From a checkpoint of a small transformer trained on Wikipedia.
Architecture: RMSNorm before each block, rotary positions.
Each number is 50 + 12 x the weight over its row's rms, rounded and kept within 0 to 99. Layers, rows and columns count from 0. The size before them is the row's rms in percent of the matrix's.

# down: layer 4 MLP down (transposed), 1024x256, rms 0.129, rows 289-315, columns 0-127
# up: layer 4 MLP up, 1024x256, rms 0.251, rows 290-316, columns 0-127
down289 101:49 71 75 34 47 36 34 63 45 20 29 67 44 70 47 49 47 46 59 50 63 72 48 51 46 60 48 34 46 64 64 45 61 45 46 62 33 58 57 60 61 61 65 48 46 61 65 28 51 65 45 39 51 43 51 43 43 53 32 46 61 44 44 44 41 49 41 35 64 56 36 41 34 61 37 68 75 62 57 55 46 43 57 37 52 45 41 62 68 21 49 64 63 42 54 52 53 54 57 54 54 47 64 51 40 65 37 47 56 71 50 63 45 44 51 38 37 74 55 45 39 61 61 64 38 59 56 62
up290 095:60 63 43 47 46 62 51 68 46 54 76 63 30 29 38 12 67 53 57 30 38 47 36 40 43 43 54 67 43 35 46 54 33 58 51 56 41 38 35 42 52 67 68 49 70 41 49 51 49 51 44 52 33 69 60 60 41 35 43 47 48 64 55 31 48 28 40 29 35 72 69 48 32 42 43 56 58 42 48 58 54 41 49 49 42 51 51 60 48 51 68 60 60 31 68 54 45 53 63 55 41 29 40 56 61 34 34 52 45 72 53 52 48 60 62 65 39 49 55 36 27 47 48 41 50 48 54 63
down290 091:61 74 51 38 60 73 40 64 57 42 51 61 47 43 65 30 47 58 51 39 48 46 54 61 30 56 72 59 42 37 50 68 48 49 39 51 60 60 60 65 56 50 44 48 45 57 54 55 43 50 48 51 54 30 35 56 35 52 36 66 48 38 47 62 50 48 33 48 51 80 73 49 36 72 55 49 43 58 50 37 31 73 66 55 61 78 49 51 65 47 54 38 45 63 27 44 56 55 43 29 33 38 41 51 65 48 47 51 40 58 33 41 37 62 55 28 36 43 40 58 60 47 39 62 26 38 49 62
up291 109:26 30 53 39 53 55 63 57 48 59 62 52 30 38 65 53 58 42 60 60 53 30 19 43 46 40 55 40 30 41 57 72 57 47 47 61 34 51 55 48 29 31 43 36 50 53 50 43 67 42 63 22 58 32 58 57 52 74 50 36 60 59 53 60 39 34 44 49 46 58 53 38 36 49 45 45 30 25 59 23 48 64 64 47 56 48 67 57 39 48 20 65 57 41 42 64 54 44 44 42 40 44 49 55 55 30 47 46 48 34 39 46 36 51 36 28 44 69 45 62 54 52 53 48 63 62 51 53
down291 121:51 66 52 36 55 70 44 39 40 61 60 44 42 29 45 38 25 57 49 39 45 48 55 22 44 42 49 43 39 50 42 35 34 31 43 47 47 36 44 37 69 41 30 43 63 69 71 47 53 34 48 33 55 60 54 42 32 73 52 71 52 52 44 48 44 44 56 52 40 41 30 39 79 61 54 28 46 36 54 41 49 62 31 19 42 36 34 41 47 30 13 70 46 47 42 57 53 19 54 57 42 53 55 55 67 40 45 42 30 66 53 52 41 69 49 35 52 64 43 48 62 48 52 53 44 56 53 41
up292 095:34 56 38 54 53 28 70 56 45 56 49 46 37 50 84 58 41 46 52 67 66 37 41 49 59 53 45 59 46 45 58 54 54 61 37 52 47 54 50 70 59 30 65 51 58 47 73 54 39 70 59 32 63 27 38 30 53 83 53 40 53 58 58 44 64 56 83 45 47 41 76 63 29 54 67 36 35 64 51 34 54 63 54 49 41 70 54 50 57 50 27 41 64 52 52 48 59 36 52 38 48 45 40 53 52 66 50 53 66 31 66 31 51 51 69 39 50 55 45 54 61 71 68 56 52 40 52 22
down292 099:25 58 51 41 66 58 26 59 61 75 63 46 43 43 52 50 47 59 46 53 71 47 60 66 66 43 75 48 30 55 33 58 44 57 27 51 68 66 51 60 58 50 62 72 50 44 60 80 38 61 48 35 51 55 67 48 43 45 73 22 41 71 46 42 66 46 56 48 55 41 23 57 37 48 43 50 54 59 42 55 40 58 56 61 53 53 27 40 36 32 45 49 67 39 46 43 73 57 50 73 28 70 52 50 46 41 52 49 60 84 41 60 55 33 27 54 49 46 52 52 53 65 49 53 60 53 61 27
up293 111:40 31 47 52 55 60 49 40 53 56 35 58 52 56 68 44 48 46 64 45 58 62 52 45 75 34 50 35 47 56 45 66 41 11 57 48 41 68 63 45 64 51 55 54 26 41 56 59 47 60 34 69 38 71 48 56 49 40 57 53 55 34 64 80 57 53 51 51 51 40 53 54 58 52 45 89 61 53 62 40 38 32 64 46 48 47 30 59 42 56 49 27 48 54 56 52 54 65 37 60 66 53 63 50 53 47 41 66 87 40 40 33 21 59 48 74 34 31 37 50 57 53 34 40 26 33 63 33
down293 116:41 53 41 41 43 41 46 41 41 50 39 54 70 44 46 60 35 47 47 33 42 53 58 57 55 56 35 45 37 58 58 54 46 45 42 51 55 58 73 45 38 31 39 45 09 55 20 54 39 34 54 38 48 43 56 50 62 50 55 42 57 72 40 63 42 62 65 41 67 42 39 28 47 44 55 60 46 48 45 53 33 45 59 67 39 40 50 75 60 52 44 60 41 46 51 67 55 60 51 46 79 52 36 53 53 45 51 76 56 73 61 45 63 47 48 42 34 18 38 58 13 58 66 59 43 52 66 52
up294 093:56 23 57 46 56 44 47 32 53 37 60 75 51 48 57 51 37 73 37 33 51 62 45 46 27 28 60 76 61 32 37 42 51 46 63 48 47 32 37 74 52 44 63 49 65 56 54 53 38 46 51 43 30 35 33 50 55 66 48 56 49 59 47 21 47 36 38 67 48 40 60 33 75 48 41 37 53 68 68 37 52 36 52 30 79 63 53 44 45 49 68 39 43 39 64 42 30 60 64 50 59 40 52 34 66 53 26 57 53 34 47 58 45 56 50 43 59 43 82 58 58 39 53 39 57 17 45 35
down294 093:59 55 72 32 30 50 55 34 41 43 35 48 49 48 36 47 24 42 46 42 75 54 60 38 55 51 47 71 72 29 46 36 24 45 48 69 54 57 60 50 58 56 40 55 54 37 65 53 55 37 46 51 60 51 52 44 59 58 43 54 69 37 49 47 45 47 69 64 43 26 70 50 55 42 58 57 46 50 60 36 54 58 47 33 57 40 75 44 34 48 24 36 44 52 67 47 69 26 42 41 40 65 53 48 33 39 36 32 56 50 59 56 40 47 44 44 54 53 57 58 39 54 52 38 46 48 53 45
up295 087:33 53 62 56 46 63 56 53 42 53 54 26 47 39 75 53 50 49 43 47 52 28 62 69 43 48 41 54 45 56 39 65 57 47 56 42 41 20 62 62 57 54 54 63 51 49 33 43 44 51 68 39 44 52 44 49 43 56 58 39 65 42 33 51 35 56 52 78 58 62 74 42 39 47 45 43 55 51 60 53 82 73 49 60 46 67 29 46 42 51 52 40 67 59 38 70 49 46 43 50 34 41 44 64 48 32 61 30 45 43 66 48 70 59 67 43 62 40 75 79 68 32 30 42 66 48 60 40
down295 085:31 54 33 44 44 57 34 58 63 53 49 84 71 76 44 37 51 51 62 43 45 54 50 46 61 33 69 74 67 49 45 58 52 48 52 53 67 63 34 38 41 52 55 65 44 47 66 50 59 53 50 50 48 40 59 37 61 44 57 35 59 52 47 57 69 61 39 48 62 40 47 51 46 35 45 77 38 57 63 42 51 35 56 57 49 71 60 53 57 66 47 59 54 50 34 49 39 63 47 43 66 56 40 50 70 58 60 41 73 54 43 39 44 53 31 40 58 39 45 15 58 60 42 42 41 69 37 52
up296 088:46 48 67 43 42 48 56 67 19 42 65 42 19 53 41 34 48 27 51 54 85 42 50 49 49 52 44 62 55 61 47 39 61 33 57 62 34 43 45 42 43 36 59 22 65 35 68 60 40 44 60 64 46 57 57 33 13 55 64 55 44 31 38 38 49 54 56 45 49 59 49 45 37 48 42 45 36 48 42 42 60 58 76 42 52 63 44 53 31 55 34 30 49 54 57 54 57 51 57 53 31 33 54 42 46 39 46 68 41 37 38 58 61 48 38 45 33 45 57 41 51 63 56 57 36 40 47 48
down296 079:60 49 53 67 66 51 32 60 64 64 64 59 75 54 39 43 49 66 58 43 39 56 64 63 71 47 66 56 74 32 47 37 49 42 57 41 62 60 53 65 26 40 61 44 35 65 52 41 60 56 55 56 39 32 39 45 29 32 57 46 49 44 51 51 64 51 25 20 47 87 54 32 53 15 54 64 55 44 38 54 54 50 64 53 37 57 58 31 58 55 32 60 60 61 45 66 39 49 39 47 39 70 51 45 48 60 48 48 36 61 58 48 30 80 34 35 29 30 45 46 64 47 42 35 46 48 50 52
up297 092:41 17 59 50 66 69 36 58 51 54 30 55 68 66 61 32 26 41 61 39 51 64 68 32 47 30 54 48 51 40 59 65 62 45 55 52 45 44 50 65 75 35 69 40 35 44 70 57 60 45 47 67 44 50 52 46 64 39 72 62 37 39 54 50 44 41 53 43 30 47 52 50 70 61 46 61 46 27 48 54 48 50 27 58 24 33 39 32 49 59 29 46 62 62 50 58 41 52 42 48 73 57 78 38 58 60 28 55 64 42 39 47 56 41 40 28 35 54 50 56 54 52 30 29 59 69 45 57
down297 091:46 65 59 53 56 46 30 44 57 73 45 58 36 37 23 66 64 55 62 54 56 52 52 66 62 71 38 39 46 44 65 45 60 48 49 34 48 61 51 29 33 36 51 65 61 55 40 59 43 37 68 41 43 42 65 49 66 39 37 36 49 82 49 58 62 35 65 72 53 78 58 55 37 55 47 37 54 51 70 46 68 52 56 46 47 48 52 52 47 43 48 41 57 71 63 57 62 57 56 38 25 43 45 37 54 52 54 64 47 61 51 36 42 41 54 53 36 61 49 60 69 54 56 61 41 29 63 57
up298 093:56 38 62 37 40 45 40 43 48 38 63 54 64 42 68 49 58 49 40 75 47 36 11 54 26 49 41 32 29 46 41 29 72 70 42 45 59 64 42 52 41 66 63 38 59 52 43 39 50 61 50 58 28 74 66 52 43 44 49 52 52 59 36 63 47 58 59 52 50 55 34 26 43 48 55 59 30 80 40 39 54 51 50 43 42 55 48 30 38 51 37 32 68 43 60 60 44 73 65 61 60 27 37 44 48 46 51 53 49 52 57 57 54 62 50 42 41 53 35 65 47 50 47 43 62 41 46 61
down298 099:52 39 61 57 71 55 35 62 58 43 57 19 55 57 40 45 62 47 55 33 53 39 40 49 33 58 39 38 46 42 43 49 71 52 57 36 76 14 51 62 50 57 62 45 40 35 57 25 28 58 50 50 38 56 49 42 56 53 50 33 45 39 43 48 20 53 55 54 31 50 33 42 37 45 76 37 72 79 33 60 44 49 69 49 44 45 29 48 57 30 52 56 37 39 39 62 44 32 51 62 46 51 72 55 53 48 56 59 54 42 53 39 51 55 45 50 41 51 26 59 59 59 55 43 66 63 64 40
up299 134:29 56 57 26 61 67 59 34 38 44 36 49 38 71 21 38 41 59 49 73 63 57 48 35 43 45 55 38 57 43 61 61 49 57 27 45 52 62 68 38 66 46 50 48 41 40 52 59 42 62 51 55 39 52 33 58 62 60 47 48 45 36 57 39 54 57 38 34 44 35 56 28 75 63 64 70 38 43 31 71 39 46 35 52 68 48 38 42 67 63 47 71 44 53 49 68 52 58 42 40 50 43 59 78 63 32 49 66 56 67 55 50 44 59 48 54 53 63 48 39 40 39 59 52 49 48 49 35
down299 136:40 53 63 44 55 79 64 37 39 56 27 39 28 71 32 48 39 62 62 51 29 44 59 45 66 39 28 45 50 54 58 59 53 52 22 64 43 33 47 57 48 68 52 50 40 53 40 52 62 54 53 47 64 72 50 71 33 57 31 40 47 53 37 57 53 62 53 44 55 46 54 52 61 52 54 71 40 46 24 75 36 55 73 57 54 66 56 52 71 47 46 60 36 49 69 57 52 68 47 39 43 57 51 56 58 48 40 48 40 54 51 52 66 45 48 60 57 66 68 43 40 53 54 34 77 49 62 35
up300 111:41 53 38 42 51 56 53 68 60 38 34 36 52 47 35 47 63 48 59 66 62 53 50 58 83 38 49 48 40 43 79 32 46 61 47 36 48 45 64 58 44 50 54 46 61 58 59 47 40 51 67 31 48 51 61 51 50 51 48 36 51 36 18 60 47 57 47 83 35 48 51 49 46 53 35 53 47 31 42 26 52 69 53 47 65 41 49 58 54 50 51 23 51 46 50 32 80 65 43 42 47 62 78 37 63 59 67 45 49 49 59 64 50 50 47 48 50 39 50 49 63 62 53 45 52 68 27 45
down300 108:33 42 42 54 49 74 45 51 51 35 39 44 48 44 59 08 30 61 45 51 51 64 59 56 56 42 33 56 48 61 76 44 56 66 49 69 48 62 59 36 71 62 50 27 26 49 76 56 45 40 49 52 65 51 36 46 71 45 31 45 33 51 56 45 42 45 65 34 56 53 52 80 42 43 63 48 29 37 46 39 32 50 50 50 63 37 45 48 38 55 83 52 70 50 55 56 43 39 31 37 59 58 52 48 48 45 49 56 68 28 69 46 67 55 70 43 69 64 47 53 41 73 47 53 40 62 45 27
up301 104:56 57 70 39 57 46 34 53 76 31 38 53 63 52 45 35 52 42 43 43 64 52 54 54 40 34 53 52 43 40 60 39 58 29 36 52 63 42 60 10 46 40 53 68 33 44 40 41 58 33 50 58 49 67 56 63 62 37 62 59 53 66 52 63 62 52 58 65 47 43 50 59 19 52 44 34 39 45 37 51 48 58 50 52 50 59 49 59 43 65 49 65 54 47 53 51 55 71 75 46 58 49 57 58 39 39 67 48 37 36 71 60 77 66 44 37 54 63 52 61 52 58 36 48 39 59 62 63
down301 099:81 57 55 62 37 39 55 39 59 30 46 65 49 74 48 63 69 48 54 43 65 49 35 40 36 45 44 72 33 49 54 36 65 49 34 71 73 65 63 52 39 34 69 60 31 64 55 54 38 41 43 59 62 57 49 44 68 63 51 52 69 52 33 61 37 65 35 62 52 65 57 48 47 31 58 29 43 29 48 46 18 57 66 46 61 44 53 30 55 38 57 56 69 36 68 48 56 36 56 41 55 34 33 61 35 65 54 42 42 62 58 34 53 48 51 60 65 69 36 81 59 58 51 60 41 47 65 78
up302 094:59 46 53 46 69 51 64 47 53 50 43 57 69 32 67 34 58 35 33 37 52 47 45 24 47 52 27 44 47 50 50 61 62 59 52 64 47 34 59 55 52 56 56 59 45 70 53 50 62 53 44 44 56 48 57 45 58 55 51 44 60 51 46 43 53 41 53 56 47 38 35 34 78 57 52 40 46 42 53 43 50 15 47 62 28 66 42 41 42 43 57 78 67 66 56 50 71 49 55 45 31 61 41 60 18 49 43 61 51 38 66 30 45 53 72 54 65 55 55 68 60 79 86 58 61 31 66 60
down302 082:73 48 33 51 42 52 43 56 51 61 60 47 40 52 46 39 64 57 40 37 43 38 55 51 51 42 63 33 54 62 36 47 53 53 60 61 60 73 60 32 60 60 51 47 35 42 58 62 43 52 41 50 62 47 33 28 58 40 47 35 26 77 50 52 61 72 29 42 58 50 54 38 49 43 59 57 51 57 36 48 18 68 72 53 58 29 43 51 61 26 27 49 38 44 61 59 26 47 43 36 58 46 26 51 58 46 42 30 60 64 63 65 54 48 51 51 46 54 39 38 42 43 48 53 43 37 64 57
up303 092:42 76 29 51 78 54 47 28 45 55 67 35 55 44 66 77 43 50 38 43 31 32 57 68 55 30 50 65 38 48 40 43 57 39 50 31 48 40 53 70 31 60 47 25 58 66 50 44 60 53 63 25 30 51 35 63 58 46 40 46 40 70 42 23 26 52 53 45 46 47 33 53 52 45 52 40 49 40 48 51 50 65 43 42 47 64 55 56 58 50 34 37 55 65 34 55 45 42 51 54 49 43 58 28 29 36 56 47 69 29 35 35 51 62 67 49 65 43 69 47 46 47 62 44 67 60 51 55
down303 086:51 39 54 53 46 41 35 56 60 76 61 57 38 73 41 59 60 68 64 37 63 58 41 56 37 30 39 51 60 28 56 54 48 50 59 52 60 35 39 30 34 43 66 53 19 60 59 50 25 52 52 59 53 53 50 53 68 61 41 52 44 67 65 49 56 54 48 47 38 37 52 40 52 58 71 53 50 38 70 47 33 28 34 42 30 37 49 67 26 63 39 47 44 77 40 58 54 27 73 63 71 81 36 63 63 31 41 55 26 51 52 58 51 35 45 12 42 41 40 54 43 64 45 60 33 38 47 43
up304 105:72 49 55 42 39 50 48 54 45 43 50 71 33 64 49 81 63 35 45 45 48 77 50 43 50 41 69 39 25 50 52 57 38 84 53 49 49 48 56 73 54 54 42 58 52 50 60 52 33 51 56 42 45 48 29 55 51 54 22 65 43 48 64 63 48 45 50 70 27 59 62 41 56 52 40 42 35 52 59 75 41 33 53 67 47 44 37 69 63 40 54 43 58 52 50 57 44 61 40 45 55 46 39 45 51 78 53 46 40 53 36 56 27 54 61 44 55 45 58 39 67 31 51 54 77 33 39 36
down304 102:47 73 46 65 62 42 32 41 44 50 65 32 58 51 53 48 46 69 44 58 55 62 59 55 55 61 48 21 32 47 57 50 52 30 51 58 60 35 51 45 48 58 52 48 24 27 43 62 52 45 50 77 31 49 51 46 53 53 39 75 38 48 46 57 52 46 54 58 45 54 64 46 52 53 58 40 25 67 52 53 43 46 31 50 63 58 36 44 45 48 43 58 64 50 46 41 54 48 48 54 37 60 54 50 52 49 50 38 41 61 38 58 45 43 74 30 56 49 47 47 48 40 39 60 27 50 41 64
up305 092:30 60 44 34 55 51 47 63 53 41 54 47 52 45 48 58 36 59 63 47 65 85 46 41 23 57 69 43 44 41 42 35 78 38 47 64 56 40 55 67 58 50 47 48 57 56 32 42 21 60 67 47 44 49 52 39 53 51 36 28 65 60 41 42 54 48 36 49 35 63 59 41 59 57 61 59 54 42 66 49 52 67 70 65 47 33 46 43 72 50 42 47 54 43 68 44 42 52 33 33 54 33 53 72 60 63 38 41 59 45 76 40 57 51 49 46 73 53 41 46 27 58 50 44 56 40 71 48
down305 093:74 43 48 56 72 43 51 52 44 48 34 46 39 64 54 64 21 48 49 65 52 69 36 42 49 52 48 58 51 29 30 50 71 55 56 43 47 51 35 57 38 51 61 33 61 63 38 42 43 42 41 32 63 60 59 23 50 60 53 69 52 48 46 70 29 65 57 47 48 59 56 52 58 58 51 15 41 38 65 54 52 50 28 44 47 58 28 78 51 54 37 58 31 34 58 41 46 26 48 52 46 54 48 62 64 49 74 60 53 54 45 83 27 48 27 28 39 59 40 60 47 31 49 50 65 46 54 31
up306 131:58 56 46 43 69 55 48 29 37 45 39 59 62 60 33 61 50 61 59 34 41 60 53 55 56 39 42 60 49 48 58 35 41 73 51 44 40 48 52 28 37 64 62 51 34 62 44 60 56 46 44 40 42 44 58 61 28 69 59 56 55 58 61 50 45 60 40 31 44 49 54 45 60 65 50 66 41 56 43 71 47 47 60 65 57 62 68 59 61 41 52 39 42 37 47 74 61 43 63 44 33 45 56 70 26 56 52 64 51 55 44 39 63 48 44 69 52 54 48 44 46 52 56 55 48 34 64 21
down306 138:32 51 76 38 38 45 42 40 45 68 56 45 31 61 27 17 38 59 43 77 45 60 66 42 59 64 30 58 47 45 49 54 36 49 30 55 64 31 35 53 52 51 59 47 26 42 49 48 41 56 73 55 47 48 50 54 51 50 30 51 57 64 36 40 59 66 61 69 44 54 53 35 61 47 55 39 48 41 28 52 44 54 66 57 46 37 41 43 51 58 58 60 56 42 39 43 44 62 50 41 54 57 52 54 99 44 56 48 57 45 38 69 52 59 34 46 54 54 52 51 54 51 42 44 63 64 54 61
up307 094:62 23 45 31 42 75 54 65 46 55 73 51 38 58 51 46 49 64 58 62 57 47 60 48 58 44 46 42 53 60 52 64 60 44 55 52 65 49 12 57 35 60 51 45 36 56 61 34 53 49 34 51 58 50 67 28 56 41 55 69 45 37 41 39 70 39 37 51 46 72 37 52 33 40 35 55 72 47 68 41 45 44 46 30 62 51 26 42 49 52 65 53 46 59 59 39 42 61 28 67 50 59 56 46 42 32 49 37 47 31 41 58 42 44 43 38 49 46 38 50 48 39 56 77 46 33 75 43
down307 091:42 77 49 41 55 43 59 35 38 69 52 56 54 49 48 74 52 50 54 38 60 49 56 30 45 52 34 51 46 37 40 27 71 51 35 64 38 66 53 48 68 22 73 55 14 52 46 75 43 38 46 51 44 45 50 57 45 44 57 60 53 30 55 50 49 53 50 55 46 61 51 64 60 41 47 49 38 52 38 48 46 52 40 54 54 51 50 58 37 66 42 72 48 52 37 57 41 41 63 44 53 41 44 59 47 49 37 21 68 94 54 44 43 33 52 47 36 47 36 60 41 50 43 43 46 53 43 48
up308 101:55 72 67 39 63 57 50 39 61 58 28 42 42 52 28 41 61 59 51 29 45 49 42 50 45 60 55 65 41 77 47 51 54 26 48 62 53 53 43 68 41 73 37 62 53 57 58 56 44 58 46 43 47 57 71 54 58 36 56 44 51 45 59 51 66 60 52 48 45 36 55 38 28 55 57 45 58 43 48 53 43 56 52 70 28 52 52 55 51 63 59 67 66 50 66 35 67 40 55 48 39 56 65 67 39 58 60 58 38 60 68 67 32 68 52 26 61 73 49 54 31 70 50 47 43 54 35 55
down308 096:42 58 55 40 58 64 49 41 50 32 58 44 68 37 64 47 41 65 53 48 50 61 46 46 45 61 62 53 47 38 53 58 60 50 52 56 43 57 60 56 59 34 47 53 47 56 56 46 63 50 55 52 58 51 53 49 60 55 33 56 53 58 52 65 53 34 42 48 55 54 44 45 36 29 66 52 41 58 57 29 31 65 57 33 58 53 68 48 50 26 48 48 54 63 35 26 27 53 40 51 39 49 53 48 50 70 52 51 61 50 22 44 68 51 64 53 46 42 34 71 63 69 42 34 19 45 42 46
up309 088:53 39 43 52 36 71 41 21 49 53 42 60 54 63 55 49 61 63 31 41 56 42 64 59 43 26 41 55 21 61 46 56 68 33 47 53 69 43 72 64 63 66 60 57 46 49 68 62 48 44 61 52 41 47 50 53 48 61 54 63 46 35 68 51 22 25 48 47 50 35 45 66 32 38 54 50 64 49 52 62 31 36 45 45 61 50 58 65 56 51 65 48 57 40 45 44 60 55 31 51 51 46 23 45 45 31 29 44 42 62 30 65 59 36 72 52 57 51 50 67 62 49 61 39 50 37 72 51
down309 076:71 49 49 54 79 52 38 55 50 70 35 50 53 75 62 31 64 65 63 23 44 63 53 48 59 46 66 60 66 45 82 75 44 60 75 63 34 44 47 66 42 45 55 37 56 44 45 50 62 46 57 57 58 41 66 50 28 36 52 40 47 50 44 47 58 70 49 45 62 59 55 49 58 46 56 40 61 37 25 47 67 46 48 63 60 27 55 30 43 29 50 66 58 48 64 67 47 52 68 45 54 46 34 38 80 69 64 69 39 67 52 44 23 54 62 56 46 63 50 45 66 45 29 52 48 77 64 55
up310 094:63 50 35 48 65 46 48 58 68 56 63 48 46 48 42 29 35 39 57 59 36 74 60 49 46 44 55 42 67 66 42 21 41 32 63 48 42 35 72 62 58 51 55 69 53 42 47 47 61 52 44 58 55 73 35 21 48 26 40 35 35 46 64 56 60 66 44 51 44 48 52 59 49 50 57 66 56 38 37 37 44 56 53 41 26 58 55 45 51 60 40 36 48 51 66 61 15 45 65 46 59 55 45 58 32 51 69 31 33 62 42 48 22 49 52 62 41 42 58 58 52 55 38 29 80 45 34 48
down310 092:38 49 56 44 53 57 39 45 46 54 64 51 52 40 54 41 48 50 30 38 64 45 49 39 19 33 45 65 52 32 56 65 52 76 50 40 61 51 35 54 58 39 34 44 41 62 45 34 49 60 55 53 37 45 36 49 37 60 44 45 51 49 22 34 68 53 50 77 50 65 31 55 68 37 45 45 46 39 66 35 56 47 38 55 29 54 28 61 50 61 47 71 37 52 28 40 49 53 58 64 44 63 57 46 62 45 29 37 56 51 41 52 60 37 40 46 64 54 60 52 55 49 39 56 55 49 78 45
up311 100:58 36 55 27 60 73 41 32 20 55 68 49 67 36 39 48 44 66 42 60 62 42 44 60 37 48 52 62 75 64 51 43 32 68 43 48 43 53 53 39 46 41 56 28 52 62 32 45 61 55 64 33 53 50 58 55 52 28 41 64 48 65 62 49 65 60 59 50 40 39 40 40 75 25 48 60 50 67 62 51 38 37 59 52 43 53 70 50 57 56 44 41 44 44 71 67 86 67 46 59 47 48 75 65 71 41 18 59 59 45 57 41 63 51 56 61 44 51 53 34 62 52 59 44 41 44 38 28
down311 100:78 40 37 36 80 57 56 42 52 55 59 44 43 31 39 50 46 61 66 44 48 19 71 47 59 41 60 52 54 52 45 56 30 61 46 50 37 57 64 40 63 48 23 37 59 63 18 36 35 40 50 38 42 41 38 32 52 26 46 46 46 65 47 34 44 75 57 52 52 28 34 69 62 23 66 43 28 44 59 61 48 42 48 65 38 49 57 61 53 45 58 53 49 51 33 55 50 60 25 63 40 38 60 45 61 47 28 51 52 49 51 53 56 64 43 61 42 59 66 36 31 72 61 39 54 53 45 18
up312 098:44 15 50 47 47 46 58 25 69 55 45 27 63 50 30 46 61 34 59 52 46 47 64 51 61 55 68 55 51 39 55 54 35 52 73 61 31 42 60 59 42 77 40 32 59 56 54 40 61 39 48 49 47 54 20 46 81 50 27 32 63 55 46 51 49 59 50 49 32 56 50 56 39 73 46 40 49 50 42 51 63 67 48 56 56 55 43 52 38 44 53 48 33 63 64 58 57 46 37 54 42 35 75 57 49 34 52 49 21 52 44 62 44 39 53 47 49 59 65 47 55 54 36 44 52 35 75 50
down312 092:41 80 61 66 29 26 46 63 46 47 56 54 70 39 64 55 49 40 52 48 38 13 73 54 58 49 48 52 45 65 51 32 50 41 70 46 35 50 56 51 62 32 57 54 46 45 59 44 41 57 29 55 34 41 58 59 38 45 46 39 60 47 37 46 57 50 40 34 43 82 59 66 58 44 46 57 54 57 26 44 25 74 42 58 43 46 42 57 62 45 51 38 43 37 70 51 32 45 37 35 54 49 66 57 44 70 37 42 51 45 50 58 42 56 86 56 33 57 32 52 48 66 54 56 34 41 80 55
up313 103:69 46 49 64 46 56 67 49 47 52 68 53 46 46 30 57 40 54 39 54 51 49 47 65 50 54 64 29 56 55 41 84 81 36 47 46 55 64 49 31 54 31 51 21 58 46 56 24 54 70 71 43 59 49 61 44 36 50 64 33 84 53 41 46 82 44 44 62 51 42 61 36 34 64 49 35 46 70 70 42 65 37 48 46 44 51 49 38 63 42 46 41 58 53 45 57 48 64 74 71 49 33 44 64 57 42 30 60 47 54 49 56 55 53 34 40 33 51 64 29 43 43 56 46 59 34 68 53
down313 111:58 52 51 65 49 26 39 49 53 55 45 37 41 56 48 74 33 48 49 69 43 38 52 52 53 47 47 28 47 45 53 46 55 32 57 53 45 41 49 33 67 44 47 60 39 54 48 66 73 58 36 55 50 51 46 20 20 36 61 65 65 44 30 73 52 55 48 41 82 60 47 76 51 28 50 45 54 55 50 25 57 63 48 53 47 44 52 45 51 37 37 33 52 59 51 53 39 48 57 15 59 31 36 41 32 43 49 43 47 58 32 62 44 56 50 61 52 56 71 38 58 59 64 46 34 35 52 28
up314 096:30 36 60 42 34 19 55 55 49 55 68 74 50 66 63 48 66 59 55 58 44 68 56 59 57 26 67 61 62 64 39 50 71 57 36 46 38 61 53 35 52 44 40 61 50 52 36 44 55 52 39 55 56 75 48 60 48 51 45 43 47 69 45 25 47 44 49 50 54 50 79 71 39 50 35 12 40 42 49 73 49 36 38 33 63 46 50 64 57 46 38 44 56 52 90 45 60 60 28 39 39 41 47 60 69 54 52 54 28 49 56 41 42 45 55 64 59 39 66 54 64 41 32 36 66 61 49 48
down314 102:33 31 55 68 59 44 60 20 52 28 45 28 66 53 50 48 46 52 46 31 44 47 42 46 38 30 53 54 62 28 63 23 47 39 49 55 61 54 27 53 44 63 46 65 55 51 44 51 49 51 80 66 37 65 20 36 54 47 51 40 50 50 35 56 53 35 44 62 48 50 50 32 51 54 72 63 32 55 51 70 38 58 57 47 53 58 20 53 37 40 67 42 35 48 55 40 49 21 64 54 61 50 48 54 51 48 36 57 55 47 41 69 68 60 56 57 48 34 63 59 55 58 73 48 45 55 30 61
up315 094:48 51 42 44 51 69 57 60 41 48 44 45 57 22 58 71 59 64 51 61 33 56 53 32 77 50 31 46 65 52 42 50 33 49 42 45 21 40 45 65 57 48 58 43 58 34 46 66 39 49 40 42 64 60 40 41 29 56 29 71 48 50 42 37 34 61 45 63 55 30 32 42 41 37 51 51 56 39 44 40 67 77 42 47 32 55 42 57 66 58 50 53 44 38 50 43 63 53 45 46 51 46 53 60 44 63 50 37 57 59 56 41 53 54 37 57 30 48 70 57 63 27 36 58 51 42 38 43
down315 099:59 57 50 45 67 63 54 42 69 52 42 33 33 65 40 62 51 46 54 52 39 68 62 46 49 65 42 58 40 51 46 36 56 43 35 45 46 35 41 56 54 47 56 49 29 56 47 15 36 32 62 50 61 61 53 54 75 52 61 44 62 24 58 32 63 66 42 49 55 79 66 67 47 58 28 51 56 50 66 46 61 29 32 47 40 32 51 69 59 50 42 55 46 49 55 37 39 75 76 56 31 46 53 36 55 57 69 47 58 50 40 73 60 45 57 64 40 57 49 46 41 49 65 43 65 25 60 31
up316 117:55 35 55 26 51 38 71 66 46 56 67 58 26 50 56 31 51 51 55 53 38 64 41 53 46 52 44 45 69 69 15 48 46 71 53 33 32 59 60 35 42 50 34 64 56 72 53 59 50 69 44 51 55 36 59 63 51 49 44 66 62 65 57 42 40 57 27 67 50 43 56 55 50 40 36 39 39 39 44 53 67 55 52 45 26 46 37 45 52 52 45 46 55 39 31 57 41 45 46 59 44 39 55 57 41 50 35 44 53 55 74 51 30 62 36 45 40 47 38 32 43 45 57 30 37 59 53 73